From a checkpoint of a small transformer trained on Wikipedia: width 160.
Each number is 128 + 32 x the weight over the matrix's rms, rounded and kept within 0 to 255. Layers, rows and columns count from 0. Numbers have three digits each.

# layer 8 attention query, 128x160, rms 0.155, rows 0-63, columns 80-159
144133175088148133105101128110161139157143175134082101104204203133143113116108148164121120157135117056107101159195139105091145074159157129134079141125087125167178196113144095053162110123114134136106170095148091112214140186081164164121103098
143111162102127125141183134136151140148112174108102134157185122152087142149133137144161128141107131112112082130099112093142154115170140064097110114168132127120148165125158102153135126074168127170135076162108158067201125139096126117126113193
120075109168124103107099072167040119194132129130115103165108144138186113139123111102138102081143108086093149167092186139115157138150072143139100165088101102174141175133170115096130127125126170175116104139118066075106099162136158071179116106
161119140166116133138104109056208119154158101144117055144137152060137076113086106141073164099192077162145140087138139184162101122103089092119177186113092106139130104116115133172165128138151108140114103084116076149151123180097216073084115080
108113140133117150107106155082161158105091116121084147163112155180153115069171152085217138102153129119111126162132122188141094132128167144202107102115090106049105135134172140166071191109129166114137134127124175128131157088103101127138143165
160104126146136196138136135123112172180137115123135138150089132087149109145148135135136166108133120126107137117165122156143120159132091128145117124107083148149140106180116137096085102080143165132102170138101157110143155090124157138111140113
100113192125131189077089124140100158162165165148074085146090154120114085118133121103139126206162161130149137124111125144129179139078127183139121116098109127197132140109039113193100151130135160090182096140154116113076159177137121133093063040
172149112095171139126110150091146082087157136096154094142139137153101084118075065174069178147159161098121129120145151130152118107135104005200126118180142152142148136131125145116094078148136167142134154197066150119109095143065160065148114146
116079140136102141138061168155134172061161115154120077127172118120178129129075159125142143127086197142180176154182140136135107106133124111091131165098101108122154096093090189138125176153091061104176066120120116196174171116089123129082072131
110148156141091088132106185147112181151076104080158142111130126161128138104080140153158130160076136199124127119153112090167091185169104154155123171137071075135116106128085156090078208108137122156115181162130079092127158155099084179132148139
166113117118149129082141150128142145112150128079129069142112129215168111128140101156140146071093157195102112118204144120156117152107107143133117092152191091142136119112171112174087148137110131149066133080115076073094131109176111143124160123
210142122134166113119134103131096160138178131117102208156121112119150121142107106166145104188114125122102115168146161146030199139154092153191117135150093106118118157152116161131150099144091133143130105133104074091085150173152083141111115114
146187059129093148193126099104137131115105096094104142129138118149053122137089145152167135159151171099151151124114109126066132147115113128139105130126176129107157113136045141120118111169166127170133104164142126185096090065132075120119129160
155097170107185104138147169106148147149155180145092135126136124100133152134132118131167125101155134146087125125159099121059152114164138171104161219080130122113095101130103102149120140140102173183103035065134062108081099172137157085120123079
116180159067155110126069122125131079144061129089096105164179125156101102126137109113091108154183107126121103121162163125161147105107100141147114178114077140153159214153113175099107044115134118120067095136081122182150102190168075129118151174
096096160163142166125107124155097118123199179135179112133094136117226100142131167138174198158187089135136113078075163165138140085144055111055133153073144132142156127100158187101154110113082158116118188068132098149148041122121145106091118125
095167071151093098230122219096136150150078151118109175085094132118136142113122136066104145126144122151152149124163116190148137126166132113133089136185177159065122114120121109065111117112167115137151080149101142123116140126123088110134092111
151140138132122143100114126163180128151143143095127120092163157146150138097079126166097086160138133127148104053150135138143093129113136112106134087162079147061091129134095170123155200127129152128096180118089188142132063126157076082111172100
109118149127138123106160112126149123158127076143160144165108116111157134133176160135152188168092138118149142069178118100108089128130091128159122128119120095126113133083124124147150158163176150128137096112137131165136046107131212080163096133
139120156170087156113153141158121114098078150141122118133159084143095152131169143109112123105087158151174113171116120145146072176139155149112094102112125129132115103113149112123170165138176115086085124161081178140092126096096072085121113094
158126128098125075157116122106108118187063069126172107096112116150167125082118153194081133032129083074107158130132136124131131084161093148210090113164126177110077119176150114126098129118149129132147078138073149069168121122134164098052148171
174137115159096115102151148148110132079159133157172131176154135114123173152139109103160092157091183090185149166149109152126134132166145148134100081165131135061138108102179056123132141100163129117060108103070182118065152097151141091078129122
100108168178136117121153106166101152135170082125141127157119069086129107063111104128138140074133070122109182124127118169134108121136122164177157099134102093118095139177146140154066145079167150069111147105163110101143145115082103121130116101
131075111156080135137068191106141119138090161108086132113159148141137190118109159211050153157117156082136123114129117115104114108161125103131169081158122129117101114150145119115100166145080153103182210136134157132133113141099115115144073160
205078148116149115161097194089141096171151142172076091139164120104122063124066149107118160177188147103156129159122172139082126144155127103129149126179165133163110189118139154188112136135093151132166149158093157119105104189148087126024147150
123115153078075144111101161158127179125137129160088122148113154111111129090188097128121142130130132116088109115121095123119169116137109108161074116088165172141146191116176079197134075141154138131111095177144089138109169077113135140117124153
057114119118171171121067115084125143177171202162132126067090148109151084146142123143152162167154137119113153103137141176136146159069088138188118108214080096164104125166095151108098143123060138074167191089173104163131118211165122170139150180
188183142164145146103092081112081099140121128107114084193153142085173078123088088120081141172179108118154166117092174134081173149154141156148141160215132143123143082092087120143098070086143171115119167148203121135102126121091091169149141131
030130122122079096107097091115167140131085125168135155137114086121132095104121116132115213164138098128031134145048144148132092154197121133097118073171141128119121172143093118149161098096153127078181172126126092116093174149154117154159146106
052197047125137159130188122114139135108112144168175100151128112106138166049112172120170147195090093135191138179133096127122176070066176182092137098130176132179176123142111111149146074138183134104174080085089170133036175056162090126149124170
079154118146094092109109199180087148104105066100139130135151137157115098110111158103124206127129083122125043131173189119146179108159144106187123128104115100117167169180138090133126137075095100180141086137132073122115125078149121148112152137
145158131141094137113102182143167129181130110156174095105175109105098029190104141137097159180134082107102103074138194202107122151087111132126109146097088089164169093127108107109117129202039107075121169104095092111128102209154148115112167206
119110141120134132099132089135107178105155186119158127158054076105143178179127157103051163063098086122149092093090125138152113162079148193154092154183101132097183141113106136140108067116114122095132120116112100119142112120083172095123135141
076072134125110175180089124073176120115136132105184130096088135099187117077153161156147101119096160138128142142091180169128136164072096117125130140147122113161105137126091141177096110077104144120115178103148148133084050141083140181116051097
098129139131156141062142132088151156118120143198101088119140130121133095092146079140133175094061139053029153135140119118165139109094136126116129093115102128125134194136143162129153128131181170172096132131171125098180141122139155130127130113
109125094153093100145147112137113130161074125127148187164068074126148192192151118107122127124104073137104117150184170041107091036134127124096154109127175093073176138127120149113128138129112099121115090122113127136121136059091127116144131120
140119135127106124120155104183110104141111153076097136192172125078160120107156143160143116092165076089146114145173124166139148161121144127172134142161110109100114147170135070104132097130163124047122125156140116117178125123101157126223057127
196082086142149165122138103145131047197139121121170161159193177096149081141178150185137118111157137128148177072101115105101107169141120103092139171155084098066126112156093118200139132181114083144097158069150131122153003098165145122102052114
155107107139076120141129141092074133144129163085122146153104139168112106171139126093163160171090107114160065117143122209140128108136131151177138115201104104115149112183143182142110165114156115183135164197042162138140097116163127151075128141
141105111162140125072118103103090087170142153116122165159139160141141127124148131109121159104128148075120125130137161133040147133111090132109092128116125138087094199115158207114109044136135153132079138162130116149117111128115118122179107123
132090177126101100132171093106139154176158125142150118166109122105151119126101027136109091151096127140105151097162133168162115147135159100135124203157087142168115161091169116108143201091099127131158139140115054164136159179094127116109093089
129124119193136197160150095148093151106122130092156093113118074121116155129195141145165134147143126154144139119138159138150128146132124127122134122098101130127156125142122144114207081089195086132113090137170135146109096049143136087121119139
139119118169126115156058126076111121185172127213162060121101139061166115127133098125126136091154095092159161129146162152146151148125102073090123129164118128113154148076085138128228081147149099160094166137158137133173068189130179062129106092
178122131118145047140126134092111111200148110111101146183159157155141072099157101136122118149123094150127129035093120085065046123132153132107116155148087086119115122166079135121168171152161153105125125144122091176176112189136084135091092171
175119129109164074087149122125084128141118134068124135087105136135103133085074117137112201200084100104123085143121131127109132123102090107145169112111155115153188100168099123085097120184134119140108053089105137148156153112153124071093155174
147075090105105142117129105165121134079101131187178141145111096105090120123131073171102143174197121140148169145183149114133154131129190122054124090125159078090147161142107085149137154142170162027126130144141152182104095113137130136159150085
143137133149153099137133116139080115182125155092130122150163144135171126170157129079147072154166125107140128156071106126120127119131126102123149128147155130128127167107145115157126069089107102141083137144146141182121121150160160096123117167
144182133131078136169200150090142244048082118113097151122140157207045212100154142128100120140130109128118094107131093103143098122163153140150193082138125138104159112130159109091065121077154083088149072126093113143109142061089107094096136150
163167119172059138132080113181168153088110133064100166095108124153085136139108157172127093067123119116122097149147099142179170142129172129172151138162119111149079114131133095123128188124092125116145173129152133118151098134137095212095102128
108141085113096125070117161121089105127154117164123119120134152110182090108130186057129169102173151136112116128093139181107120083112094081136126123144151115131174138057106148113090097126140097091142139152134107142145075150166170073126129153
082107161121067104161094107103101134109130177161096100085168153149191070064126160159083093139139115158132118094113147094100165085118102137142183164141131097150175136141091143148077114100064165147134139136146122140098096101126118172129116158
110052128150136113084078123090116139170126101112135114085143120163139122124133127121158107152107133104089072154115159121148119107174123105187203135166133100179125193154084127112123153140102152097146088131149065145166106211098077105113152096
126132168122106135140143080091123156123063056066107153100093104134084199121163080115164163118077135128095152136126113100131134120104177131130081131163181176145103139184202100078147109116173075172121092171093137105123172127099050089129130180
161146167066114115091159127133049098112114082199118090171152167127085119082117149122080169138150073135170139143170178155122120161155125148161165123126119163169150160152093072095133098128123096142100091111109113089137065169131123104133175143
146110155156093098120179200115124174084153057116108129092172154211067134169115089128152097144105135071150126137134159121087145111166174110106078135103170149144112117149192102130162103119205149146068078131090085154173139082132046146089161171
151126121212113120121172142087122198082136048100143140208170084070140186103186110059078141065124122156157128189178114076187133094192145083102076191135126154176089143149119112088145087138140203105137124138162152134142111155063104136187109118
138144151112102176120144172127113189125152097117125081081140191165136150036151093098110163090169170076140122127089128107129153168172126124152186163172142130139150088090123068096107136162126100121105129102138097117164119085116135129107106143
203093155129213089109166107141073084169132115157123079130135143123073128131185120156162113157176144081188131101107129114169096164136159134118159165090100139171141132078178133080125053191147116137114081156145113119096115112182162134093104096
124163176174077153127135125093110125134064145046140073177125146103177138127110137077109123121132115162071194127110137150093118159079125120108160144046156108138094085167101108139120078098105114127128139066118171176081076111074129113116126105
133160121135114082147140153080090228065119063092096116163161135189084114111155113060092160138099145103118140201137081131122121150153133136157074080088167129102074105125153128138148081107144111156079091169055150110184142080075167180090188188
136209114113155201119129075116130155156086139134134116181123138150179075105142113151091110110156122111161200146097192156183130110095088111109161121128147153144105151115122086085147131153117144132137144100199131177156154108160152111085144120
109153099109157128127127192142065082107146182158112164188122134125209093132138087123138100135163117161102153151151125068116107062148105152170128066096118135115124139120114113145131115095091114131162112097149065122138117236130106145077184116
117126122068141078127147095146105095196122122147161168139177104098172133135075126215127155152131154162125093115136131205130160129156156185097123154100141171129224112130078104128123143138073150090104141113148130145138097220170143101079116135
127086112171154135110132147108078138092130117129153069152134155085180097093050137150126065105141128141111083109075213136052114140088171128139081146173137109095145158093134095148105057144143120093114142082184102144131182190188192095112068106
# layer 8 attention key, 128x160, rms 0.157, rows 0-63, columns 80-159
070147195105074216107158141166045089143194152159103103136139076074079083170117148034146084122183138135154095108114127106106156140119134148158073125049061125173109110084165070143161128122157128182126133141104091108074107086148160127122123081
103160130149143095119100109127144093171123080187119067139119128114133136140138154107078100106121096127105102169130124098133092114115166197163126157135182143107167187170125146121131159142122170135108196168150128159101144175116102126127160099
136096157104134164094104179117125080108206175163105105164074140097164108172113145163087112111172149144161152178138096095113139072126076168158171135091129133122162130137081106132119076119091155106150154069153144132121123155119106118081112079
120126092142156166112121117175149077171078075137128100130142188186124097096121117088105160113098148124142181139109100106177112094075159101087134141118133160150162137068099148098118096122139155106139159131158132145155104189112117086084083123
181127100121100122164149129109039165102091027119163141104124122120175097124122134100156127128136162128113149109063154183114160143116125169113098051174141095113141177168163062105147066120137112155141065118145101106115174149154094111098135167
075173113105163137097198149104141079138190119178137106068086152151157144121147124103137166127162135176166120107120121092094115122148159151089113135102128124162118160120140120204189140106075078102165072124127152117109167176110130112063068166
069097178081142112119175145151151178159190074107104102072214092169098107108121112137103122151120212125179156143174143134137094194099134154150170149104099143165085168103163075136103183084145068147118125157160074088207148101118171180037092130
115145154135049151139096106105067087166204131142116152125154100067164141081148106087107156093145128157207139126181118125175125059081132127110183189119119121158121049164111137159125127120124069173096084191125140166181152171145164108177113141
133069170134089136141157152144208191117062066070055177083120139152133092114149136070059153088117104087157133084088135107106203136142158124089189100168127127111151097135132080089097104139198201165108125132146124132108151062105140095118124111
105141106114099131168092136130176176078096118139137136150138082070084094164061181118184115127113197097131082131131148084074170160107126167146183124091132120087096077150113162124137156114155163158167123197095105112122177179167082187072112101
116098146164195090111172124136182151119142147154116103142119124119119122168018080135129128110126162097143171113180088149119108112107112126112068102101111109115133062129115161158176171111142104149146181090158108156176161167134152094142170113
076131165119109066143117162102146143198083084163137079171174107077061092106151134149196128073139147143101074100146153183149082152119112200135175083110119062074113105143159089158103165138161108151054151146145102165117113136151164126110142200
086161118107144120132136183103110163100115158100159201158165096139142160115085122134110140116145125122087112200121139085116161083178131109110134153164149131143161063165179070150066106165119106088135186149109197159155136099119149115153089131
118133094039118130141115134175143138160093109157178092157231109094121125142059134201118120111143150132129174142157151180130134143094104156111095133130118141121105142171131112144110169079109121143103215132113140114111152133140142157177102119
124110088151085106131112149155147078107132104138131137180051224107124174117115104133068137165132133127162119089167105111135115127181120142107114103103132136162158100124193150114130142168120134156125185152101134133164105120144094153143086122
120126155040123124101063098119132096157085154146101026152139137141118160109180120125128109091095083098140146072135137079157145122105122140138127118167074129150144051097088102140151178135164126136170112094151137116132126116061176128112128171
124082111098147102098081097067140090133077112132161221101125169100097179178096120189136134130089123146081085153046167141146142110191147155076170102120115071168147127188107088118097139130095105124052153150158116193121106122143106141136114185
147103113134111089116176092168136034138088069124112180164124055075186077104176108172116182132126125130109145071138138109146122104125129128155113115168101116116090094142174179117167130172095120112209161130123123098119097060136168095163126108
155146106122088148162050143171143116120135119130122129148104140138077127128087093097109089126182176164111140106118122110163151124146097151098204128063128149123127096127100105131168103087078128129111130135112154115096116131149031150099154132
205171146138147153118150106147163183140138129130160127147115066113108098107148126114114154137150123098152158108104125111169126118163100152126103114130151064153153142121122135167134099120087139131095141124106150104104144123124168164125127130
143115116118101153069055136187093086108122110136186143173130127153126161174084162104101147149088065130128087107087105124158122153097131122108096110082128126126143162159168155155093122086135150160080091112075114193124123127179103148112168085
147173125113128152047176131154142173140122162114101183143183086137086072155159107149132195103221114103172101145145178115153138137135117162060097095166144129140224184154125135209129177136090147118133125164146153138069077108153082155165107148
195115132122107150133104089174147179144167077147116082188083116140084139196097143078159216169130176178161060124187130107156104135106123137150165133105100162155152151132092154167130134130110092082117095135132165112161120086095165106143162139
098122149117111133135176087155069091083134123114148091112119103123163113086136136096151176078136138126100071070172150148138164143127148142093173154170119094142133107099100172127079128131098108129136133138149148119103193105179102152167173167
117102102072133094188142114054093160154127171117152197135144184117130105149126167097160130159160092125111131122141123164109132100146154135106156184214133083112181130172146079118143117156064112131101132102161119155119150113080163097110135123
099128165159186124135153105106130094127163080125141120129133147143154117121110094120130115093111146121149150130060174170108138112172142120137183068139129074207060133167115149089118108124156107140106087092133155136163111162118096088118128134
148136108138137160202162200106096104135043089130094102117155147060156181081125224162174132165115096141162114109189210163109122178176126173095173149117093108108199100184103125121121138118100039140203142099126098066114126177191103067108238109
090093133141113162172129142009009127095128108099120191126074173114097143126160173109152200060080163099195158147121173108193136098139172111165129125118114198141144142182122124119156119133155093112129140098124095175067158102095087131118130143
073134107140119122122140115071129155133131110122191140074037090148116146118162144152152123118067142145152107113126113182131110164073158180110122114150131078166128161105167095081142163105133130130145130134165145134105141143127074103167153144
117167174092129103097152116175109083135122107134103125073102110164150104111104116106119128122149125102089167126128136100122063106107051092127114147164171106195102102130126141142124101143099143103118101124131145192131096094109164059111141143
164075134070131112112145109151159138123094174134143181106174203065120174149163132146127062133115162106158122074113108151096199150143126141126117104159107136085102136172128113147114055069148106147163115121133124132096170079137118149145142103
154154094086186079133097178148117115135102129151096199136070137115154149145123096094145142109140141124137121108137162215079109151064097098150124130117086132067126091113121183125078112197184088169110068107106108173139131111173093144101185123
205130178109207167129089119058099130169090153129109138150099119162186158124159105188097173126130127125077129130151102170122152154083097113139146095095121145137125091133228137135116148160115084036135135133158134149105146073111145109120142072
116133163160120138140078140145099128145127144130106097098059114119173104157134169086083132113117126124161157127085100128125121209200166158158126139127135158050066156105108127087156166099121100114136097132133137153116149152228130128174119125
059184149118125224163150133123094123148137061113164092135103148159107127120089154169158129155138137182115122097062130095170120116115078140153130113144151131194061158134176116101126183159142153182158127122078162116125143183090161141112200150
145111095167124078141118088141177065106036116095091092116080131132135124147103117110139127108115096128138089113079064141114159168170140121096089096133140110146164108145140182103173092164143129112096165105126150136073112087079076134133145127
133122143172101131160128123155139098196154134124133080134173129103121131165079129096112135191195142077121122110171164193170139137128117141115113172087149150134188147107192113130096159138073061171156139113150144110114125123167140155135135125
117068119150169131092103185152128136127085139120159142168209132122120140118066076082095210162140125050151168129176165179117171096123122203148109165161112163079127086126148135113119154099119138118129072146136100149041058128121109142161168147
178138138153166149094124145147095098148157163116170099126185142117132097159124176147188134086160118121119138131122110145129150173107161186107115068107130092154086117088153109154156104164155115166106118143142098108081107117130124188155129168
099117137100145087121102107135065103129177156150112115191098111139102195189076128149197096137144118080140112146063125122110147103117147131118136127136123151093103136135143067144132123165155114093174092087156118081142154111110157160126114089
105127101133130149125125149159205168178098044117101121044101106160117047105097134126180159123101132168178117116153078117165086152111075068065151096120134112142203050152150101070129156123167146112129148111157187125153142212159151157108113090
181117143136152178078108099100120104094109112164156101178197134162137102110098123068078212083118124097139063126110136130117119101151120107129108121164122120148110098133097151128132078171114171137131118152127130091099089160148120113165102123
165120142160133162183126153131151157166105163131107120188155194090113168161125124126090188130102128131116125152128175077148129026135109116126133123087103126108159159109107068143102124095193114131103097096151168142092077127196202153156092172
138111092127117041154137130169137150108104122129123141122137145125090123133076122172171063145137134151100092150141103114162185185118132124168126226110095139102206135140184130098151109120133054164178109120121137134125154107134129122115135128
107134095072131171177122146138173143071157112140141131150174117124095138127136143113122084084174152101143131170148105096135132151114076135064156112135113109160124145120096155176098133152135082143112122193132169113150086108072127116049113114
127176143177154153126157144085169168180154142137074136195102129165104149144107024188131126118069106124176172087160092148121103100150077119169127133210071171132126100137148133155112119135096108145080118144076111085090153098157095142158192196
114105109116135132097166126086129115140101175130151157142165127163123140100106126185171164085132138081118129158106139121131137116152089119154128154120161168075140175141139121060157120140169157152144106165178157181125122101148118160091070178
147164122125080117114115137119146087183128160078132106099160118134116034114071128117156134122072157180073067111113098213128147168063161127138081120136148068163120139173060111112111136118088097097115128154061121062145100121120128157168126103
113145134126180152082136113144128112147097151115168136090133088094133103115091144141156141157092136157124085141181178171102129191126185102151147087093067125146129100127113164096088115152117136183164130129089080101131147173169100087125133185
131129203173153151125128080142073159181053122108149182149165178087132150130178104119175098147125132098147118139056183172189139112156112150127157109097108132111149165163141097133161117141142136108141079134199151145156106101122150113159101082
106171114139133195112143152142105129165105127142061131166098099111124124175105114136197079048092170125112097108120162122096129139093126156120141151130134152066084127086170165109154153118147105100153141149142118149153178061123214116161100098
101110166147159113231171119175142171157122097140156122121118114066074112098148147150151122120105139154133146120102132143141113169110169137086117116128163140124093131094135133123162126109093174167176209172169145078150133114113132146098110145
146193125120131137128165161067106143084126165195154149140136160119168140125079169149118084080117141134151055168143067110152133126180111128064132142122127086157139152106121082155119102135103214137097114116180131069090152140191165124137088078
090055134098114118072136137072158134085117128109099172134164206127103116084161107094164047126118119122098180123111070185121146101124107120105160086113125124145173127083125111176114080084101121149107142102074154126124140117167116108081132075
157154143103145080112124170184131180130084132126087145131142149120130089127109145104113120033143111132179163213157061102114122077168156153097112105233139095148123135124134111143148131148179114152150113113107160103135087111108120083141176115
121137184114067167086144124148128088081060156191132059136119143111122118114129172149125151183127135145172145150073162141171141105139205057169119182115195129146093051190090063165148153125113176108134049052127062091092165062142136104145121144
107115176152120171093134103098074146126140059110134062122203108113131136158119137122195157085172116093143116146105121132152096120157100117167124121148082096137116151146061132167135065022179097169141135170125103125109120180070130111100071154
160131128108177113062126124095158145076192080111101137132157151092151087101168140104041092129159125137125124123061126083154071064092120181134112113112132140078142086127109131176171074105139144137170135083104129110114130104038110115075146132
138166129088167144162121074105119131111109107128087116073097129177126074133142131097124170154112117113168156116124148100102183054115123098145090141140141155132115071138139156148095122091160121113142147107148093135122155077129090197129078155
183185146136123135034099115106128129114102136081123127092186153168060153098091171143142120105113103152152148186102111163080178095135146173171176090113144165181121159104086082149096117083171168183087081121128133070118143112103109064117042165
132128163110101134118133128126113124106111090148138183119191156109157146078132170186096151119102125119181164080133109094161151126103078096130093111151100176116146061120127199071146122170186197051131132127146118104087081125124168152122159088
128136154173152126151150037121102097127111127099081117139109185107093098112080143120159080135137099133136134125198203145124149189095127167117145129119143103166156197161120173165201146114155091127130163103116098184109156158108105151138097111
162080098140131100120125201195136186135121110130153139165153140135084108128153075126086059090141093111096156095105164127193138094143085121119160147095094111117132167135153143166134124129150155179069114122122179192089101207181120111164153159
102142182139180152107052038105059146168164123233129151119118120110160142121143140140128192144175135109112178089101113170196179154164105169129070155120116119148158142074144153068140110111139162134127187137159109100150133087058067083181148127
# layer 8 attention value, 128x160, rms 0.16, rows 0-22, columns 80-159
175144170133150082110149111139146158065175090092147191112190100173120158175153091109154152134067184073070131153146115119099185189140109129125194180194121141140107080089168170137162056141077092172169091147128094094185149115111199117133095088
088134081169073151110086133149170092120069118187102110155101113165137129174089149116129125156106134113157168141113149153162130112098135108149121151163100085121194113086105152080128096083148068089137108144134165101160223112123029128160163124
141134124175165124175201109110123146089175169072117200139163115110097138105117119091083114132167184090119124189107109000135124092110153121221165158177146105107035127170152000048076053158149190149090097129197118089109143198157123103170184147
143134165127123147103193177115113121075084183146169098104127196036140104100093116140127111059092155111134156110132124124111103111117113121197116146067137046142143205166174066109113044126175214086098136100176207134093126167188134151138135181
152120054109187096071174164190133104130156097085163228128104114164118149089128154083127169106068111186121112064070105096061100091081096167113062126132142137196147161057203115107139133137138137123114113113125114132150137148089191172179138102
152141147140168143114091102107096220132167197128144102162061135136233171171124108114132146160080085163100097104154146192159132117147104101134113121129162141145225131184159162137160103145182083152094133103133148109165146105114162156116163160
155053097099155168161144181100179114093169137039178115094137105095091134085097113143139214144161167143158151065091156136087163135104169118107106178148133185136170092116110122160081164091118073163141169141158168104145099154156152120146129029
175118091128107095142210166139140168108148126133137154070160140106160110059071167117105158128165175164168101170134131124125139093100114132151129145148167149038065181133106048137149149102135107131131143097127202136121086144134115101121099133
114155142152127156172093086152195101121199088127094148146111087123186153138164168125169152079159148028116115077148138108121098147104144121123113131112126087143151120126132117150119206158137145143092148109174067104044148117059131108087187143
128140163152118123157209089124130168127097112208128133195194150079092101044159138055096088173135157104157160161154145158127146174150129138172158165179123137103139140157147091107140119130166125190136125149097125114131101118137155138137118176
140119126164107108204134102146137127064085126106139118101123169156117155137137077128119155095156118111156093166147123099137144150167087076096149221080133061066062138159121067152113097093119173167108123148151191093150164130151164119125099109
108188110152158175123162170151136140109137128087122125104124200124086185147106158136143122167129165095089086180138101139135104177093098161140112176116168074143130089127145082133150132152110099084053154102168182141115144146147135101215143121
152069155052146123099107158167165092092128116113134120148151110141089082065162139136114112106119123153115149148125145112131087142144095125153146117136160150129181161125117151168079143172111068081181065141087149098128106111120136108175090135
156104120147091089158146169105112131090117128109155155160149110043102162128106135117155069125145091141114156127176162100098090102134124112090144101109135099138123083149109133169161156044200163162033173144111133135076095108175121129052199118
089121155095117126057128133171130161164078117149102129166098147090095129149109174148110112085151097160114140194153127154144118111078100111110094126153144092158090126073112074163100126205143157108118105152159150174142067117120108181160145129
148177144140104154089147098103088165142164145111189161133095104124140106158131095114141180093142148077063168158190105174144108110059165124150107124152122109147125221087095131121173112104087162074091169129172139093076166200114186040139137142
117089128158137140130100133107172100125173108109135110146140134135177118182169181135160079114153074123069158189091144083122157224172112044139155088182146146092094152165118175073160192158117135192108163127088120135184138103161131194082124071
060145093156165162096117094061139128100017091169123109067194162096123198138149057103083112145123112138177118139109077188133127133132127178076093178101146131131075101158187152167171124005134133103105083090091179209128195062152196176139171171
133145118111084123083117084084091128171223099173089116122105080177156103188203136113146102078134115112098117089103187090124128115075132123212092138207107118117143124130175137114138116111181141165154107139116072140094142196159142146116143105
128068102159059119174181138123124121137100189122171115137145076130144118154100117096079074138184106113134175112165125138121089097151130121104129090090071103129161077170125156153186141116212151117100153142089066116096101137163114073104130188
106181109148114144116135132088156164158082058134137154131092105140116149109136175101092151139067138142123131117092139171036081148119135131098090111098120169162128130151105108085178148101092123150126158132115081113131111148082118100153141121
078160094142138085118138141128184151114065172137104130185112127123096133084103135163130104115169119127192052127138099109184184089150157080112122129093124155140171135178134199116060120077145149070136131105074119223123105144125089152028094138
103114166117177173135164139104197150180066163116104072160118169085056145098143193191120047106032190065103157143121137173081156218158107123126149148081121166103080130244139114166117087101088170132052168099078109096171104063169121150110132158
# layer 8 attention output (transposed), 128x160, rms 0.202, rows 0-21, columns 80-159
157138073113120158138069119154167124175160146131122056112118114061119190172156120167143099203124118123125104123106131135186152149123100104162182176156138098125104168126149158131124110162097158157121174152068118112130150140134111117102141158
095169142116167101088109079145078175169173095079153120150115115123109093158113162150135158088211134088128130138100157138093172126097077149116116130094112147139098122155137137187100084115192165143154121065146154111165060108143133088067142147
090194131103141136115159144176110140153077182041090133168127131086167155154066176157133102088057043130130132091135150143204159154081142172099093124155137104092154112169117124220110126105111162145155206073176068141094111116124150125099134145
119139124162130164140127134160186092145113108139192168109147053118144165114133126170135109115185138117156131138139147154153159089127130146144141205159108173173081124118059079112172162091076099077127134105156102101157079117128151177148063098
116179083118106170167169137112144140179106101097118145167127137040179035147157119137133097118164136106080106112158101131123180126130142082164149144107132156132102064189117155144186122131070143125143145164114152094178128104171077156111193154
161132160144113147099145125131148129127123097179148113134118053163114076061146069119130107162125120127126159129084145157204094165092124114156118093187105132142077157113112161091158101112109202106072085163139124109099101158120145082140105113
111102090132128057128110203130109150133140109161178132089117103162136118123130164117148110155084107141168048202096167144125129131156132113156170096194109103128157107038157132095137154082099134207152088103095139148104107141144078111062173126
081131096135085066094067138146142214109109141071118125102137129107212110150081173086089115147089133067139136192129138071088140106133154113161156157038123139133163164108148080099103121156082176118142129122141117137096168079085131132124103129
199139052109081116077130141047172123091142082090094165149158107065078159118090105124137102138118121137118182135130066177042084120133144097152143117196153177117121085101144124148131147085159157099169078141150165142113128097137130097125124141
134081160138145129170152083151092134130145116110106132101132120129186189151109144195105148078117104146107130099160097082156138062122124150129146136122146145130168109148123140166186132163079159103102224088176130078143164125114113136095153146
178190133156124176113141093187108113135167097143192103140141087120146143098186165116107103099170201115133160119105154162141137089128204164101086109097128163156109144120176162092119076143062188145124141119108143114193211084105109062130127074
147138143138113142077134117123128107078112140131147076144147085103137141131126115140135128148150114141120094114160091143084142135109158068121146179102097172190125140121124147124178097057149156130123159134131090109193133124100101156148146049
085169093132156097170091141067098156194126092158113139098105153135161146147112156117126092129140141117131176084147135152094131134143084149141122121144113117118148210080158163136140083076086080140129147121142083069148106124103128106107146144
117137157162132120085132107182124106168134102107069147149168159091162164142143139099083182057137111074101164126098180175118114096131162149155144103170209077157142101093156141106108101147128128130142119177124102126145113161111167108104142149
091066075131099127159151110110175149088143103088071124082032195159101129138108084131040145112179155176073128124160114152158151106167140114170154100133189104142130109121072164176110122114120148106148161123164102122201159097115143146156094157
096126163134136142145143054166186110114117126122192120160098049078052170152146160096090149126117126155120098129126119146202042119127121151114165091211105132132097136149122147086184186105143130109113089111080113103068155128152145160069096096
166104132130122148091146130095061161069140165112142088125148124076089165124093117097068185121150129090156068080138185177171107105110109145161166065098131041151182176144149136133042124151114094105107164163142141113120188124114152095111113164
152069129131162099113096141059115132108145096086122106129128177153150064142109100177160135202161120125124121149151098149231129148130119124127144134112143195143127071124090098087087136203066202124149095058128114124165120139103126136111113080
147137103087109122179208093153155154070088113154117161146082108137102098133121174136135081150149115210124112073138094136166106104084163111077136148150146065168086066183095146149099079162191108127133094198098143177111153136079141126126143133
133133158155145149073138084190090105157137109189170134094124133153166151140193123145114161049129136084144143083134143080102164047114092114085114157184055139098108105116126152135128128174151100083125025143128065101094150196132173152083129129
160091132109122207107098096135139127110134108089104095133116099106120119115135109150103157109149113113170074120138116127126184145173086091107164111125134089102106129147103157125150190147096131111153137062154133114123093137120086117080196100
176125134119115126145094171100074172141184170105158156153139182118126153055112117119122173157210159102113128129120083098096172143143141096171161166207086098122093126090107103117103094141132160217181159098196134112115063106164119102167089138